Each number is 128 + 24 x the weight over its row's rms, rounded and kept within 0 to 255. Layers, rows and columns count from 0. Numbers have three digits each. The size before them is the row's rms in percent of the matrix's.

# layer 13 MLP up, 832x320, rms 0.0389, rows 733-762, columns 160-319
096:134145122089141122094128133118149150109129198132101117116128117138130118137127107161156136146107096126130183156118142129115120153132132136120113122159149123136091105127156127107131116162136138171131085119113133122134072100150154119070097139104158144151096152100103143095077086150128108174181125076145143091121113097120100133133097112168128119132124165138144153125099123140114099127146106116126139125127128153148133106126129139100149092136142133151152099112154145192156141143113163
101:153040103111139155122120143131126115157095112078104107144113124109114134107114115106112104108141107147128152123123152142095113134166163124089140120121101156129121172125106082111112113123116106103119126113100146101100141150040149142116123104068147137070119123122149201131145102129143125122090122116108145145105102156109118133129109107102121118101139101133135133172100088124167152143143172098142114121107078114118100113152112106131119124135141159128155150093139111141159121159138134
101:159095160122133143094089116143150117104109124091126100126128094163131170151126160132133110110130106088128186102079088140114140131148094096177109133139110154109118083113106125174067151129123132150102114139183134166150154132142116132170162127117123103124148123103110155134137121111106148114099143090145150099161120129149122131107129141140123132092086121124118109163140090141126159127129143100137105118156124173159145126148123107114145118127157179159138122095138138135160122120109121
097:123145123105129118162168117125113128118114140127143099116157154101141109156165083145147137124122144131123116122124132143108091054168129144130107099146167113126136123147135091092147105168115090114107127138150146170108122154140118130147125120140128151124107104122118104152107172153079132154096136140137154122191138117106129104171098127102141154132101125140182137084121151156115153134109121070134186127178116101162129137131117132127179157112141127149110140145095117142104113098152134
102:131090158145152120134117104103136177136132097139142114138122102134090130073102144126112088103129133187140131134115092153084127100096112108169149159104094129112164115140130128170103139168157108126137124140125100146079099143120125135156128154087093136088130163110149147116097148107155098174154131112115135187128122110152143134075140139097120131098107130102091084158115124128136160183114162112107150156136104082117114125130104145110104096098161145112128118115138161100103153129112141
091:106111128099090150116107145128112186109136093122098091128139132120112100106153064158120107128103073140132100129085123108149147090125114154136151105150124123078141158070104104152127109147150155115077107155096117095123144125114147088125114123124121128095119100135098180163146129117142171157122160125120133151132107177139139110104123125116137100112185116132162102159137123140143126104083140118103148152097165120120133133123108117125163135120096094144125073127122124160134113158128117
098:119149112109102141165126154136131152141104107140103148136107118164133142146145085119138139142161167154106139167139158173112135163121087132128122137166165151111173154133144149172161106143140079102132095168143136084108138106120117135122160118115179115089098116115152149135106171140166149130095139114132140133080134096105151128114149121150143117105122128163133158113131187127106145136153140107101101132168154100115149136084087125095150143147105135076161153081119139132124142161097125
103:123097141117142122149122086157091116134090156107139099168136150141173134152106130112135129155111071092140151101159160128076152152123123112097131147167155130111154133140123123165095117134145151113128109116134090101151153156109129121096130168152170146158143179108123168150147072093126146119123162149141148115084132092136095098117124135146127133152175091165152136119121128088130144085095131143155133097119087145118138121109151124153144100122131136128136156109146104101129106096129098
108:119161135116129159108100079119119121102126124112094167128126130091163126155125150078114152162159101130137153112160140145163094134084117140139130128107099126129124151138170160136119134137156106087156112124110132189147119121151119100144113145136116108100114130146139097146157162111123150100107174067105128120094122145112154130098095138185108131151125157125170140125140150107123142109133151130109117161106155076156135144138115104120092095171144135131123147106091128141118111148165123
100:134114106145108139128084120132087116141148109171090141158148123112169140159129137115176134134130137121128122120114123104166128097116099140182126172119141127113148131103182092148101120186115160122122142123125126089134121123139159131140129127161115161143096105137131095107157128115153190129192083107112125138143137114140168129116093157112168164121132169124142140117137124191137097105132145147156111112110095169121081120170126074134157119128099115143120109103130114101133128105116176
103:126126138137127096177142085150150159179124123135097126115140158102111130124135142130120124121175131113117115105193155111149127122132142104160143117084112138139178118140119096103154082096133136139053138135094108116117124112121138113112090109130120124092123124107147139109148133111113143123132142161138151137116137097110191149145072129105135108103146128094080131137152103148086145118158141122151140159111150137123156128154113130109075126108156156146123131136166101129142090129150104
095:108131116156125112128120104126129120129167109114126090144129128121139175109156115110155128122133119126157163178116125124084089106096130155100158119144156139171146148130135104114181137139097180100129125161113118094145139133112166113111128128106107160146107100100155158115125175097125121155148176102112165138117132121149099150149094128136133102091126149088156128135098103146115090079151103124147108130173123135146124117162105152177106094164102141111106143106143116114105163107165153
094:139148128173107124160145149075123099177159117116135107113161120134093122131110111142150172128133139157150182133105143097093135106112129126155112126196135164131117128092105077100141118114099119155108145125090124070157150132127125121151125114103120123127090121111134126090105128177112152087116101125132137118125169139170165111107133110119137112139117123101156139156173140127107123122142162125119105136125169151117145130085129137128150123100103139147129169121072101146147156119109152
091:154124113109158143133162118158156078161135119137101104113142121068137161128153092137083162170129102110171147124126131156148120146071134162127118127132140122183150174081174121113158126136101119103131126130131140138126162105118141145128117127089083071116106102160106099134156174142126120127146150157099119158116116141138077135149091147110154157138107114108104112152074127156145161157121106162121142175115111122153150165117097105151146127152149094138151121124087115120133123142136123
096:125144115118102160153131133132154143092146122103162139094114138094123106119115108115099109142145147150124140112155139142133170139101123119112121139127118126127104121130141131127085076162052119086150147149127089152099155129104142124114149069130145089170152110148138148134101167097133148112121126110113086152125141134099121128079085121128137151131097145141132127177093114085169163170101143140128164108099149148159161141131155116129120106107114130119110144158139138140097160133109122
096:125150110101129121145117085125160096121094121155125126126113141117093140171174161116178080144161136109095108170122124163100101122153142111120072109101160106129122119140149122084112140086167109099135107101121153163134074078143120116157167158163103115105117132160145147163130150100176072146119117152112094115136108164126124134127142103093138121138147113100168134115130111116111154097131099144139112112132141113113132079085179102119122114085093114135145162130082160172130156133122154
093:151094127092071131104150163145109142147104128109128117110126073134143140104140130160130163170169097079146115094141132080154155111143098081167110099161097111123109112155128111150136098151166161159100132140156110133121113124144104126083127113167149101155123152150138123189127112117139137110077110139127144103124096111114149129110124166138122168118142113127143141126117093075126118110144143158124169091103158143095080154076130106153107121141103143119131126132149106132125114073094135
095:128119141129097099114107129146114130141098123102150104103176094122122147114152106099127162134085174123135109100095094150143122110152103104096157122151129137112106088102138114130124133140106128136132093130141115131115113167169170089153089115116120115112139121104119158163114124138097123080081094151161103090152101154133136114098179113122164140146136153084168153136116117153138132088119106131123155188135113150114137171157134156146168105120123125127148130109093129140179111111112111
096:145135148134099179140164113134154125122165115097155170148129081130111134119135115138137139122139125107121110146166112128112132155139135121120110114151135121119142125125146144138119105118118140134126111107114112085116114171133137143140121139128148135116143133147101155105158127113128131124140134132101121119115152104138125094185131123126157125147132118189178144068084101167111164090145094144098104130129130158145149103144068159127105078110072142116104100122131120084126144105120102
103:148146134131114136141143152084143131104130124116138160167134145153135121157081138137116145118143102151137117144108132144143143105118137094090125134159143173127144121144168181175140114135107134142162113173111092074161101153118135116174142108130116114115104062102130147126147158171169149118128151121099118112124086163142108140116167103100136150182085164149155138133149144164127148132127105107140128148141085100150150174094092145134131179150149141130149140133141100120124094118142172
099:148076168117121119073147121119121106100139117137168121110143119145082128127114096107096110110135120145136162122141172156081122178102126139088129142134136107134176136164112086084151126076128106110122171116132143139151150080149145107106080158125098137113176161125136130143129141107153140168143148162157103148086124165146150114114193118109128123134150123121178123125092145118146146108148072123101127121117151105138131145144142143136124115171131150153157113147161152153127144155161149
096:091103101129089082143152158147161111132112144064138177122150085153124130140121121107158102149123138095116121136141116119114127115138116166108125095116145119092116136142106108063152155123167167093163152081149127138142127099101158116173102128122144145144135073142146143127110118132142116129110074115153103102123135101122161131115142135125109124138120127159138086167129112159160119141107112136157116136123087137141132091113121151165120151099104166141132141152162092127116087147165083
099:128100124114119191129114105124158075150107143160140131167094138085084120129139153167113126096121118143120164142108139146141160121122145125132082147150098122135163098163128138149111109120128141140104151157113123112104143122154095102144144151105159115087167127121148095151113153140126114118162104138165131126098115104088151085169117121179108095079110142097131121152114107101120123136114117106112136138111106133127110174128145102138153118141148145115055120136169144135092116133123145
104:141116139095153165090134139108100133124131118096102155110131133149163127146131053127115115159145115136117105130143110129153084170137133141105154101130124146120116165208155088142102163071118142191112087124147169155188131113138122099167156154183140119096145109107153127124135130146119144157128150121146136157145136105134120132146169121167111144125143090124122138146158150120150173113150139125133123103122115112123146083094105143105162119124125086143132151120140145119123114189123174
099:058149131140127159138121084104125129149098097119094077092127128106157134116146169129138142134115130110131123096081093147148134161140086123119135133175146112080133131144138128149155139172118117111128128133144140098161157121174128146137130120155117110148115140157122166120103124151132060161134078130138166097139121150141135138163168120094169113160123128096117131129171082109164111110102147131132131142112137114128115145126109097107139143147148069124094179139172156103103124069128133
100:128144159121137185155125134126089112153091116132148122145106116138138067084107160124110133168115094146092105178115138140111174117131134099126165140113143107172154126150136134113133115126140157179126126144145126123114091121096164130131130095147090086117123136149172112075121104202160156115096155135138183134128158161132169148130072128087141124131122132108125113121121143103117136126157166147106140118170084128131097101116132121129170181149119113140149126137095120134147138149112147
105:116115088107114159103131099106116105164103104122127123123114104104127119088125106170102124130128110170061105114110124137158131147083155142122124169139160057147096101095114125121153130120093144079123130113098103121169164108128110114128134106137118097130110132116082123104105089126143127122104135101123110165115119154104133098093156135138181117130080103106146083148147136091119117112130141172159096148130167164150126124097128105131140165132121175100169112119128101152151174115141152
094:169167089104145080141115115161150084134104119150130129117150124127138139117125087119154143063082119123115112122097176110150136136138153112097120111135121117104167141103125122112121098122122100119115149109137129129116138105137147159096112146113094120110077145112130085112198129138116112136127127087151099124108150102164122126142152129074106161112173123137164133139121109134127138115134132080158160109097158133095185133134149087172150158140135110185134135126111128140169153114083128
107:077103127137087141135143133103175146164124140110084138116132136094142170089107160137169119114133159113140143143173128104115098099129106128157106128118152093120172142137129112113119099136092104118144108143146088124107087141088107156117127123105104172123094134110147152092134132092078153093125125126155146100117144145154119131158129170093125097109140137119116143121095090132145147125105087119170180147093151139099112160185113134149163136136162112141107139093084148090158112087111107
096:161122100158126154176126130132098108096123123136148165099156119151143120103149135121112157097102107130130104116086132104113114124154096139103137103155142168131096128136125130122129140189157105123113124158134096090189116098140084107146111131117142137149102126163149128123159110130112117172121124139127116106154160132172173174136099124172115098143102107135135072106131164115144101163097109152134083152123145127120099126112103108166131125129163110097100130126140119100165091131118119
# layer 13 MLP down (transposed), 832x320, rms 0.0303, rows 733-761, columns 160-319
097:138095101151142112140157089176137148119134129154091095122107129111132124121127120134112114139106117154118159109155098105155100124136115147149174116135145116103164110152125112113153100123139132148199121214132144107149091098151098122102089126145083123165147062124120170124179109134144108104140107092142105138110121102091123129118175136084135132080167149119106139108113132101160129105117125127153168152134132098131126157122118133125158121166147089115133148107161141131105118097116163
101:130109163141141126137140151142104113142123089105129120101099129107170097118073152166120102142157109136161106142120139147108144114119149091152155106135148133116126142119115113113148150127131123126126123118151115136128123135158108124178140127150088103083154159097126139128148148108121129105132145158118087100141140111135096134139120091111163114133131127137095136098149173121093156134071107102141121118112109148095124131106096122123159133157109134100118122143149084125083145126106145
099:135168117106150085134125082128113112128129167146161136153122164131139141129151114128121104196126143093097133124125121166126118147110107094151140124148124138108129105141149121171146115127122128139163115117119121115156112152101108171157098124127145140123122120114144155080155122120093148155111121159128093130100184143169098124134152133165146102089147122118149117148142164115169158141071128128131158123098162141113130094123179117132123140153108129142109111152151115094168118154105115
095:094132145158135122180099171122108094128131144131120115091125100127100126077124146167129107139142119105138166139110128088116108116120116161129116161144147155113110146123092099129146120116118095126103086142101059069125124140126145161128131111156150079138163136091170140135139117135165130117121139162148168085079083177100125132101108147159130080119127146139104137154119107155148124148137106161136113138153100141167139137120120121133136088148126124141128128093147155151106089078096124
101:107136095149152144108183118139060143102144127124094128088156147125124153186125118149160161131178125123139143152109124151132143098104144145113145120129090107124132123119080124106118135140148143157123071163095134110142164138115154091080145075110123136169127120092100105121124134157136125102122144139136135134124091108124100110097100120111148127152090080188142123175141173101117097176086126161152209132140100163145111150140127123141139159158107133120167128142140159151143136107123123
091:179141130164152118110103103146114103099110116135144102153145167091106126166135123134135186129158150133118116083146138195122111136168134149142141154079093171131121133124128126079082120110109136157159138128121144133107141115117117141132125135093114114130155163164150102135131071141138115096148129144135124167148110097142126143091181137131130091127078177143112104087164129099135106119118105105108105099153115121110122128131155124113178170124114137167149148088143132127143131141169090
096:140134116099114114111152158145131067132124130126146134130123112133115160119121139174134132173125141128105184129126132122116171137148121104112141152118108138145108158138116132148123139195147182100091102163137140140121123098093129119103166141155143125146105104139117134127120148103120178138166106073132129073109116126159118168109146169136125149114153052149126104154140091095143136118161108150118151145102149127123102066126140160143142148173120118118167128130125118120106142144126142
100:167117147167144111124141149120139080129086140114131182136096154137080149142129105166145151122141103122111082096135127101179122152094136138130137121161132135115149078196131138150142110175143169116146138137116092151140160148122152120161139121170130105147122151128134099131153134105113169154135131105129127104101120083132069102131151113092169163087157124077154115108109163154106133136146131137102143112146167138146124152104125123116116108150167065176154117128139137144111149100101129
110:136069142120142153084161155131110168104091129129148109111154132135123128136125129092106144137095108119134090112181143084135114113138107121126109184145104123130166115106170124113132133136109155085125147122167148133137112088126100125149156101169123151095151109078135137080114165106115152155134095143143108138109130129118088119097105106102114100146161063133142115159104114130162116121140114089121139139148112113129106138104161160092113135119111158136119109102147104133131149116120125
099:105136127153126132112107141095129123155137150111120116119141133099132144118115128152137085152122127136123122116119167166128108147150160133105109105140094122122179133140105133152139092127126109159115165101106140123107124166142104113129110178129190133127114079103129080163087100120133093098107116132124133165132070156163143111102113139112121178074147131177121191124174139121169147129117097146122137132166098122090108092107109164138117135156124141137142115105133141137090100111133139
106:130091165129139102105099153136131142098134118166136070115140134129137138098091158125078123134094128122114106144120104077131127130179168141132131123158096169113116117127125107106125097129110135134109117173139110130110139155097102134149138088143132118073154150154108097104185138129127101087107147118111129125153130171135135101150139107132145126157116210107137132121135091197165058134089110138058129147150113125102100094094119122129134097149116127152151100149153151125156115158152175
093:142138093079127115108121140144119135111146129150141112136089073097117131107124101135083116092139107148150136114153098126127163119157107133115124119182094116154123114109106158155161120122145104111127161132094130123058146097157119147091142137103137111086108110161163122175138141155155141114121108126126148143112101117162157111098168146127098111125081169129178143158129110112182126134134104102128084122091131141089139142156124159091144143153123107111103144075109132167119125110134159
097:142123135127102111113109121072160083155129133123106110145105125111105145094178107088111164144130106143171119110144122133185124095127106203140095168114158135114127127129113149186123116119108136146113169127149112127105149150137108132121144122079166164129143136139151137116115148150096144117153152120130112179122111130174180139135132140109118147098122156099114104111113118133174131107170095133098132117134092122151118112132156111125135091123111145119088097102145133111130109115172090
098:114116118120121132147139129126113127153145124166143126136115137096101146119139117122124109166157125169109096138126078136118122082125094110140142079121088148118158105103130134131120142142151126114133157117131117150116126123111054121117150105130115165118119138136110112129140160140123120093155119091126103131115113150144137158115099143188069120162148118129093134116126110078128153132132147133132075108162148131119111130119096167081124136171100120135115126106099134161163100108146097
095:164121148103148105116150143116110133155117131123115154162145185169125130117133141123106099147107176154095137145148109139143105139123119092109142155135101147128146101139121132132129158118118158118090109111110143120170088147113113152162107168123111141120145162139117099146147097138118133142128144133154121094126123180120144108130171140127130149176128209179113126138143126180133129142149130134111132118114168132096133134152096133153113118096153148138111110100106111092106125103136111
098:106109128083092154145108129117119118108133093122070160112110092109121136098150139155093121147188126113141170064172099092172125133088113153149112171127174133121149138145152095156144080099083150133133153128159136162119137177112089104112114133110128119136148168132112100119103123139104134124138108138109130123120159131121123149136138091138102157167129121100120169143109151137128144118101104139126173106159179109135147148156149151175132114152118121171118100106128088094140112132163130
093:120130112147131134131100128138133106137117124161150106150146168125146141120106124147102099132111153127139094146117082137157082133141132128130134112115151123104131101126112157103115127172128070085179129175107120124115149121120098149154152121125136157163108129134107142139108133088127159150158142134152105093149142114123128198112135125093126173148099086143138073128084131142114141146143139101159145129095094151133106127143152126160161157084138143150116139096111111113151126106123125
095:144120106097140134165144132111102130084131099114160138140124134112085126140103133104141130150162126147140127176142142129107112166127122084119136119107203153125158164106150112098129113093141141132133120113159128100111108104121151160140116071157124110101140136141110137119082161148136155102175113134153102102156130183107113138132093125149141146130159085164142100107108155093143125150144124148112140127086121121108141099161170102144117136200111139123111101109118142114105096158130146
098:125122111122089169107107159113099125114109137124133162109127105118110132084114119131146130098193115109131135128146112120101131166132118176142109108087162151150116121128120127112096150140096172093140161095136119183110117121130111109186129080084082158105131136166143110128098143146119101155121127112107100117146108156133092121142088155157147172126128147138146080180138106151179128128087154133122112144109111121092099140100122121113172127126130123142116127114168130141116153137149103
104:140111127157166130175102080094117115121096121126128134143122117136101148115122173172123137136189092136152147141124126111137099132138166150104091102129140120129136139118128139140110107109133105125109160121100131147118115131143128133077092188139145150136102092136141083134100124084131108098142146113099150141128117090089123109127162122161181084142141135122096161140121118144100152174120104144093129114145142166125143116135115124137153104121106112120111090140093184066119117091146082
101:108087120083140116114124099118149123155105154125091122122160118132190146125141171089089135119107150123130147118135096128153164144112146128131130154111118118149169132136119159121155131098146178127137101110139073158161157131101102112139162187095136137121103138103104113136177146132110142165130184131140131088127139157126155138071102153119143095138105093137119152109137120125130117163112160134123103110152119137148133079122115118121128102095112129147167110098092070156111143105117051
097:126132143129158131151109116142100152161114138128125087144122150081094136120101159106142092147142132105140120128113121089121112103123120091121110120170161107156102116102121104112126111173186132153176100180126126122161148110140124084146144125101140140118115131141140121130163112119090154124120142153128163107123112149154079108087141177173152109136164074143128094154116130089096135173121167185095138106142149141151117093111146129150106087149106094083117112153114153115143131127093160
097:106150142116108102159162144109103078156117090156127162140201146142134124120151163119161166152173120133130118147119129097125135157147202138151159120108114064146124124131113097110131165129145101165164110129151113157148153122108127140092159099147041120138107117145142133127137122112120095163142151136147148121129094104091145114110122129125133176149135161150157117140142122100133102146129113118104138107149143112070105148132106155136120143108105130153188122147105103144099151137148141
104:134127123142121122121111134105160155120136118099103111136095154111120113155113117132108141086104176137116177140127147077128120162119160135130106122139105128123099138164131151137106116120132095145105138134172135154115117161111118162155160120129111126135128103100151117140173158108159104178125115165125133126112103145140165122140125071127102117112136144069097151134106167080139108118128128138116133094151066104104104137126109144139118150139101118132160146120112133112112125168158112
094:106161150117133121145091128121087136172124139136129105129155145104117120131135127087178145120169153137140086161101118122108140189121129104151115149116137120159157104113142123112109146082175171167108141134134146114116152155113164091188115184122131146076127166076168113089150140108087122114141130155117160165123123148107136104114109121132087123115152153130116115109133118136137121129088143141138069148115095126128159136124123154137134134138139134085136069095163120103152115147123122
102:132114126138095108122106142116128086111105124147111146100143136122119136125130169152152096148165143100121131075118099145165123098153160141110131096135131100130133128169157153107073129138158145130137136116163148146130144117144147120103154121138146110107132125146139146147130111131115122098137109115104151113142150164120104137157105121124070143200151079148115133148108118110136130149085123111093123118126077133170100113159154097147162130125108109169119143123159151098119123170139083
094:109087109146114098173093146125105131111169125143161093135104081143136094191149174117118131082120107112144136163108132088119134172160099120114138148168113074126106146130094111147129138118112105164091100084142104105137135178106123116131102151101136151152143128140108129146138136114114120122167078166130140130127121113131147096149107160127131114125146128121091149129139091125115129157139109111108124170106100133141097174133157113141116130113100107142162132115125141148124059135133133
093:110138118181137143154109169147149115121132112137149144123161135102111124116139145108114117101123119088101107150146110110143126101120132104096097111112155127143137126114121145136096076124097126142137105109084112163111154133112141117149065143125136155095135144159164106138124121091117106091124080150128102148150146040131098121161130124140128130127097094166104148115108107121136122183132179122123130121161103089132137130126114123082095113131141155138166141141134152137139136161136139
103:087125112112091118139133134093140134111103119143112145136103127115156134109161163125121119130119160136072118081155152128120133123127105155157120120127149151152128142107150148135111104141130135081082116113170078074142130116124096173139087163141085108103151155108142149076096186143109120141152106072145163148131159097156122118131144142134130103100159075098105109140152135090144109153152098126139148141094137109112138122139141147083127107077134145121134126140106129108130160151122145
# layer 13 MLP gate, 832x320, rms 0.039, rows 734-762, columns 160-319
100:148151113104080133174117164117138153156152145197126195140155122132126159119166138122115101120140175115134117142142113111147156140130115125146118100156113166110134119118148140181137131137146139128155149150119134094154116113099130095131130142166091109148151139150132128136129099120138154153125130108091154140126120147150153141151115155145126129126129138171131095133142161086135106154134144165109150118111073095118117150127154176141144086056168096156129115129181091142156141113114113
104:116137156098134195137127168111133163161138101123116130088172141117157161128126112059130114100102139111181170153107146109124125105102120079108127125127124106123123103090113130125102156126076124144135097127103129164155117128137154154102133116156119142111162131136116128121087139126139109130112130140130109114129150137086110134128128116118124164171154138139089153142130129137117124132107141102147130147150121174121134145101096082116139155134117129103118137166103128136097121118093187
095:109106138148098129151073131144138081159145143126095144128137130149183107125151152195138135152079123117133162157103107086160091112140101172120150124164148166144149106122139109154141155130131109140138128136113114131129124152104122121147119114126153090109117136077143155116186154133132094087136134115169103144126121143123128126116102138133124162096132162156138160160106173152134146163152075151094084146111144160137130123104134146151105157166113111127171126142154171163102104105163134
105:075111139112114125118165099112165112124134118125135114145088093103154112094126115135103115103124108146130115098184131175124154161169116113136111104148137139112135093110177105162109128127125108146123150133115115100129189105127135096140126109178098104140188142125152160077131157142151105114112150152186088136130173147139132090094137121104180120128147131082126138122097152098108138177133160155069132126105131142136106132124151121150135122129145153106150137132114147121108135134092149
091:108086144091108107115125097091138123096144105159122093118157174120139131186171136117165210087149138085161148148138099127118130131098150108144153129097100136155156116109159104136077137127146097133151113133140136123131118140109153142147119146147131101099110171145135099096121070112124091118158159103132154132108107092168134141104188148139113111170079134121135096122120139072125133141152106109152111141115098123073143155110149125112167153181127141171154126109116103107089128126144112
092:106184110121157149099121103140112130153137091111132155122129093148120089133122086106098142116138168119129158122126141126107151145148164085153098123154102189097106128092129123112116143144127125148146121089114150149126108172125118129110133112088101134117145113150088106102121090129147102116148151072136116133124044145117099170091149101126133103116109098122155138153156149116138168125125190115149089126159102157136092104146102128169104136128157137130142135112134094134106185058141165
101:117129134139151168135083145149122167155151193155113119096105168123085118117121161098095070153109116132118153130090124129126084111124084123153135155094140127097113127171114135110120139135127120108084117103135158129138108142110143155107098099118121169105119122134167175138182129147094153101130157115128108164145127142145157141127168119107136105117100153150123121102088138155129098163147123120100176112123111148143142115158148155131127137085097135170128153153119156095116116094122110
106:146141125103108154136144148141132125121142136161131123095130130112149157170112103107150130147107126129097115147163129090105137151111133100116137129127155097120106175142125077163128099120160068167117128076134094150137142151134161077117132154140146148094129140140144108137139127069079163149165128130124115153104129136130124164137100140114173146120118131100145178110087154146101108117156162121159144096134104116135155097156096076143124161140107087108202087090125121133093139150134149
099:126132148141169137104150112139143179146129130075162102159121139127147121111114134161134144162114142156139161127121155137086140147138140127075148095175101126153164104136132134077125081125132093142109152173095091150138167115128117165162126151148109122109144124141118135138082068124164123095097158115117151152126138135148155070077134177128133133149167133123144138165130101072168133149155111143121136146147141142107113111075134091110106174130130144112149177095148147117132105139131120
105:139125152147090136119166141085128116143150139109130120104156159132141132174176111158148134130177131090103144144112161100113155172096136129130107086161129109183102145134146153148098141129143129119130117110149111169157184115119088133123146122164119117105157127138144116123121071125104122122172108124112147161148130090142099144154158087168156085123150113106127151128102115138117092125166090158124122132094036104170123134151151115164117098141113127099153092106112167114123181149126133
091:152096119082159148111121087095134167112131147104159122106105109155095082071111110123121131131176131162108119152135134180124109166088120172099138125128077124110091133085108143110074129108115150140118115118122079185126145154134077069153089134090112130110159105090124109141133133136142112165125139154122126148137137160111088097085159136168144141126125137091112112140116128083159147098120075122115141084139142137110130144131130125122144141144141148123131175116165121113099107104158106
098:144152110159061148135121134115160128133143120093097131151118156120096112088108118170110151115128117145121153081128102137163157092131082114087096126128124136099116136099128087133131128143155137145138153124127090117126150173145140091150158149118102136109144108088146127130138089098134123161139100161142129135144097124137152144123138126178124097099160113145116100064141125130128114148126115144139103143136152118137114103145140153130098088098123127137097098100127081183085111158111167
093:107140108169110105137096120141158120129113129132153107120090129101165115148124135133127092117178129151094148128136098156157118127113141144140102110137108114172125129120101094123141081158127152115120122193139122150175120162102101161094138151143102096118144151127093136123124149148110109139114159115138137128166144174103131140156118153148139122185080164164146097122161168123143118158158135147159150117098150104114097110124145128133159093143159114176122156134111087146105150078194118
095:124115165157116094098137135129162092117158082125143117133138162189118158107077161120109123143111121168073142095152145124139094130139113145111067082117140114127159133110113099150119161122111127109110107121111102128108140120114143113115107110134084083130127150142148095130102133118142165112139111121165136149149118135127155116142089129175141128134123097122160146126113093165152117120096118151154135166102117158159112126158181110141105145049125118076081127128141117093119096113077141
096:143083147135143130125186139159134106096147103151154139125141101110125117166139187073163117126148151082071085141118099148125133109154103074177168095137149168120153107110119133138112133127184151129125134082183110113141089085137186106129131107134113135110115065142134114120153193139147163093152134141154144106136099126135136122114132096077148128149102147125113074095130140121141121129106092170146115147158139131131134155106164135097128141129148136122150143171106114158122104145093107
095:133165129140103176124134159148120126143084115136101083119144141113111123120081122113140122139141131109097115154165129173143090139122120110158161135174136128151166133136096105132101159182155106144145136140118157113131129156126151091129131129153137106144108096116110151115099142142112135108135127112077086112138108091095112148148150150121112121127110137106152081089102149117146103091135128140075158158097130100094107149131138118155165083135128085148107127119145080115169126101144145
097:136125148174097150134101097117169090146142159160174162136116131118121090100115158159102161121100122129099124096114091131118127169113143123117103144072085154141163117151149132128102084155138113097127134146142164156132121112128104097115077139181133135082114110126107134094155103133141094134129134108152157104115131155098082145066120093139092164132141132153105147133106120102131129121113082110151125107147137102140138119075114095141125120179139133116108100122129093132092109123149136
099:145126138150156096117099164126143119134148120155109115142083146092135126126097124118140111102156142140126130123147138129165117156161115152150154141092154114124112136078160102110121157105145132162123120102166160137135136113161154110147159090147106138168146138131177147104115132122098111150124139078176118136100118098119153136117149132155131130137110146137132144131089119090131153136125103129133150097094108131104130140110136092093119111183141157093084077117164160094121109104103101
103:055131178116103153135090147113123157160156097141152112109121141117174137164134119113144133090119123129099127137144126091105124156139128107090137113104107117114155169161150073107130130105136121143139151117168096121103137131125134136160141126082166146103109145161132069138147097108145124166118091136122112177110111139137095110165164131172109143091178146137162123062117168129094090108159128136138134133121149149111123144108110142072135176136117134120134119086137099061139150167125151
095:151119171113118141143175167135154140172118131118147103138137132141079103139111108106142124156144123155147116094124128127114072111152166152128103128095140143096097140177122115171149141131114141096091117124108111133104153196144164108089099082118140099144123119091162129124159123150127125113127101120135119121151104088166102094109115117137152151121118148112141150137137106149135145100152147106148139118088135157119146116072125087097118154141116144106095157112184118113165098107103099
097:130129177109125161085138166078162105110136114125121100152119095133130130102140181119116141125166123094109107104121126099110166140202135156159145108120151179129126173103137133147082139086134096143140080121109120137113117136143146147106128142135169146152142142115140146120119071097129071127145092189134087147102161131142098149124155129139156090137183161155138080096175135132119121152139117154112113088189160135133138095105127159142129093098121124135103131152145140124169115119146098
099:100152117155127138125092127148123122104118145163128132149136126148149133141132136122149145112123086129120115141117107156151125129131166093082079138092109126061138123108106106154137122087113113122111133090111093095133160090130121093094123113174076100156142156152115116143073066136129086144167161106133099119147128112167153101129157128147134129138089142109164147147133067151158101116154127115132150172158157145128114149077121096157126122149099111123132087120159091133094147147104178
101:134134123147082143122183091145109155146123142137122114120136143081101121138125117167112125161129090103133158103107110124139114157138128092127150107100102087120129122103120091151139122097143114087142164106153089132082115124135094138133144105126148088118167180096117131143179119118095154127139123114123101152138128160140137117102124182108126122124140138123150117157133110115117131094141192154142116100158091127187136160117118112140145123135135153124079144126134063139077079100112127
098:103103143111143154163150103101103133149123111097147187112148138120106158097110128129129143126113116157142126174099124115171099148099083095119090163068134123096152107142096149122140114130139121121089152105146091116129101129107137106129106096097142165096104148147118142152144110136116080096105094177108080133134153118110090087097122156136085138140172165160111138115096111107124068118121127134151109154129109105112118177075146116136135084161109165168097117152129168124141173121112129
101:093134170140111155137117081122095111146141144111173143099108102107146141115114143102103103114153100182114106167106093106112128150122159151098103150146101135161146139132116120146102131138165117150126116111119131148139122169134128117118118178132110114071120113092109122141144137117123086169106118164169134136122111176095110162114098180143163119195127131105143106145148145116138146093119154113124120116125087113092137130139114165129129154142117112175136113125150142098108122157118116
104:133064121097134087132089187114163155152118120149124092158119113133146126104104180134095084085142088147107155111134134096166128140138125106116146072149113117103162099142129113141080146117121107165096121125133133144170175154119138119117095141122113139117175125112138113136106149089132105128150110163156117094114134095124099096114113146159128110131106157133074134152099062141094130139166096126127134166130124126117115168088096134187109145104104136124116134084112134112094077132105162
092:109140143168100140163139128101122109116123144132104151113088102083153111142159129172050140083107083152118115123124142146144119172131124158109111086122124119080137142121116108138130116146109130146130135168112133100127120090097095101138104152153112155113118120133121136171153084123119090144108130126143133171149096144129169114093117127117141146122113140115119105105185174139176108107124146156125137111146127141092109106124139115138090105099118113167134134136129142166157133106123138
102:089108095133141118112123118125127176082105139150149149097104129115178114099106139118063113154159137164106132133137133106137147165136117121112124154138127129149153122116110141163143099113167130129165142103135141138127095079145125131108128089182137101144175139126145103159089106148155117133120119152128143143119148104143139125119113139190144113149114164135135141126105161089113119096143132188098068124136099137146149111090139130099085137127096152117119155147144073127091145138157179
094:115172118119112101121144110134102136125100183131115117168131162148169140134111103177116110138111153134113114091120186173095143137147118128160154171140128110127133124146092136104156095056134145172114092096164161127164111122132152134131142108171162133154125100136123109116140152124096110128138095131157130095120170161157127076133096135131136126112146163115175114129112111137115157100135153118129158103077114124095131123091159131100120121159119167143169107114117123122097113138082104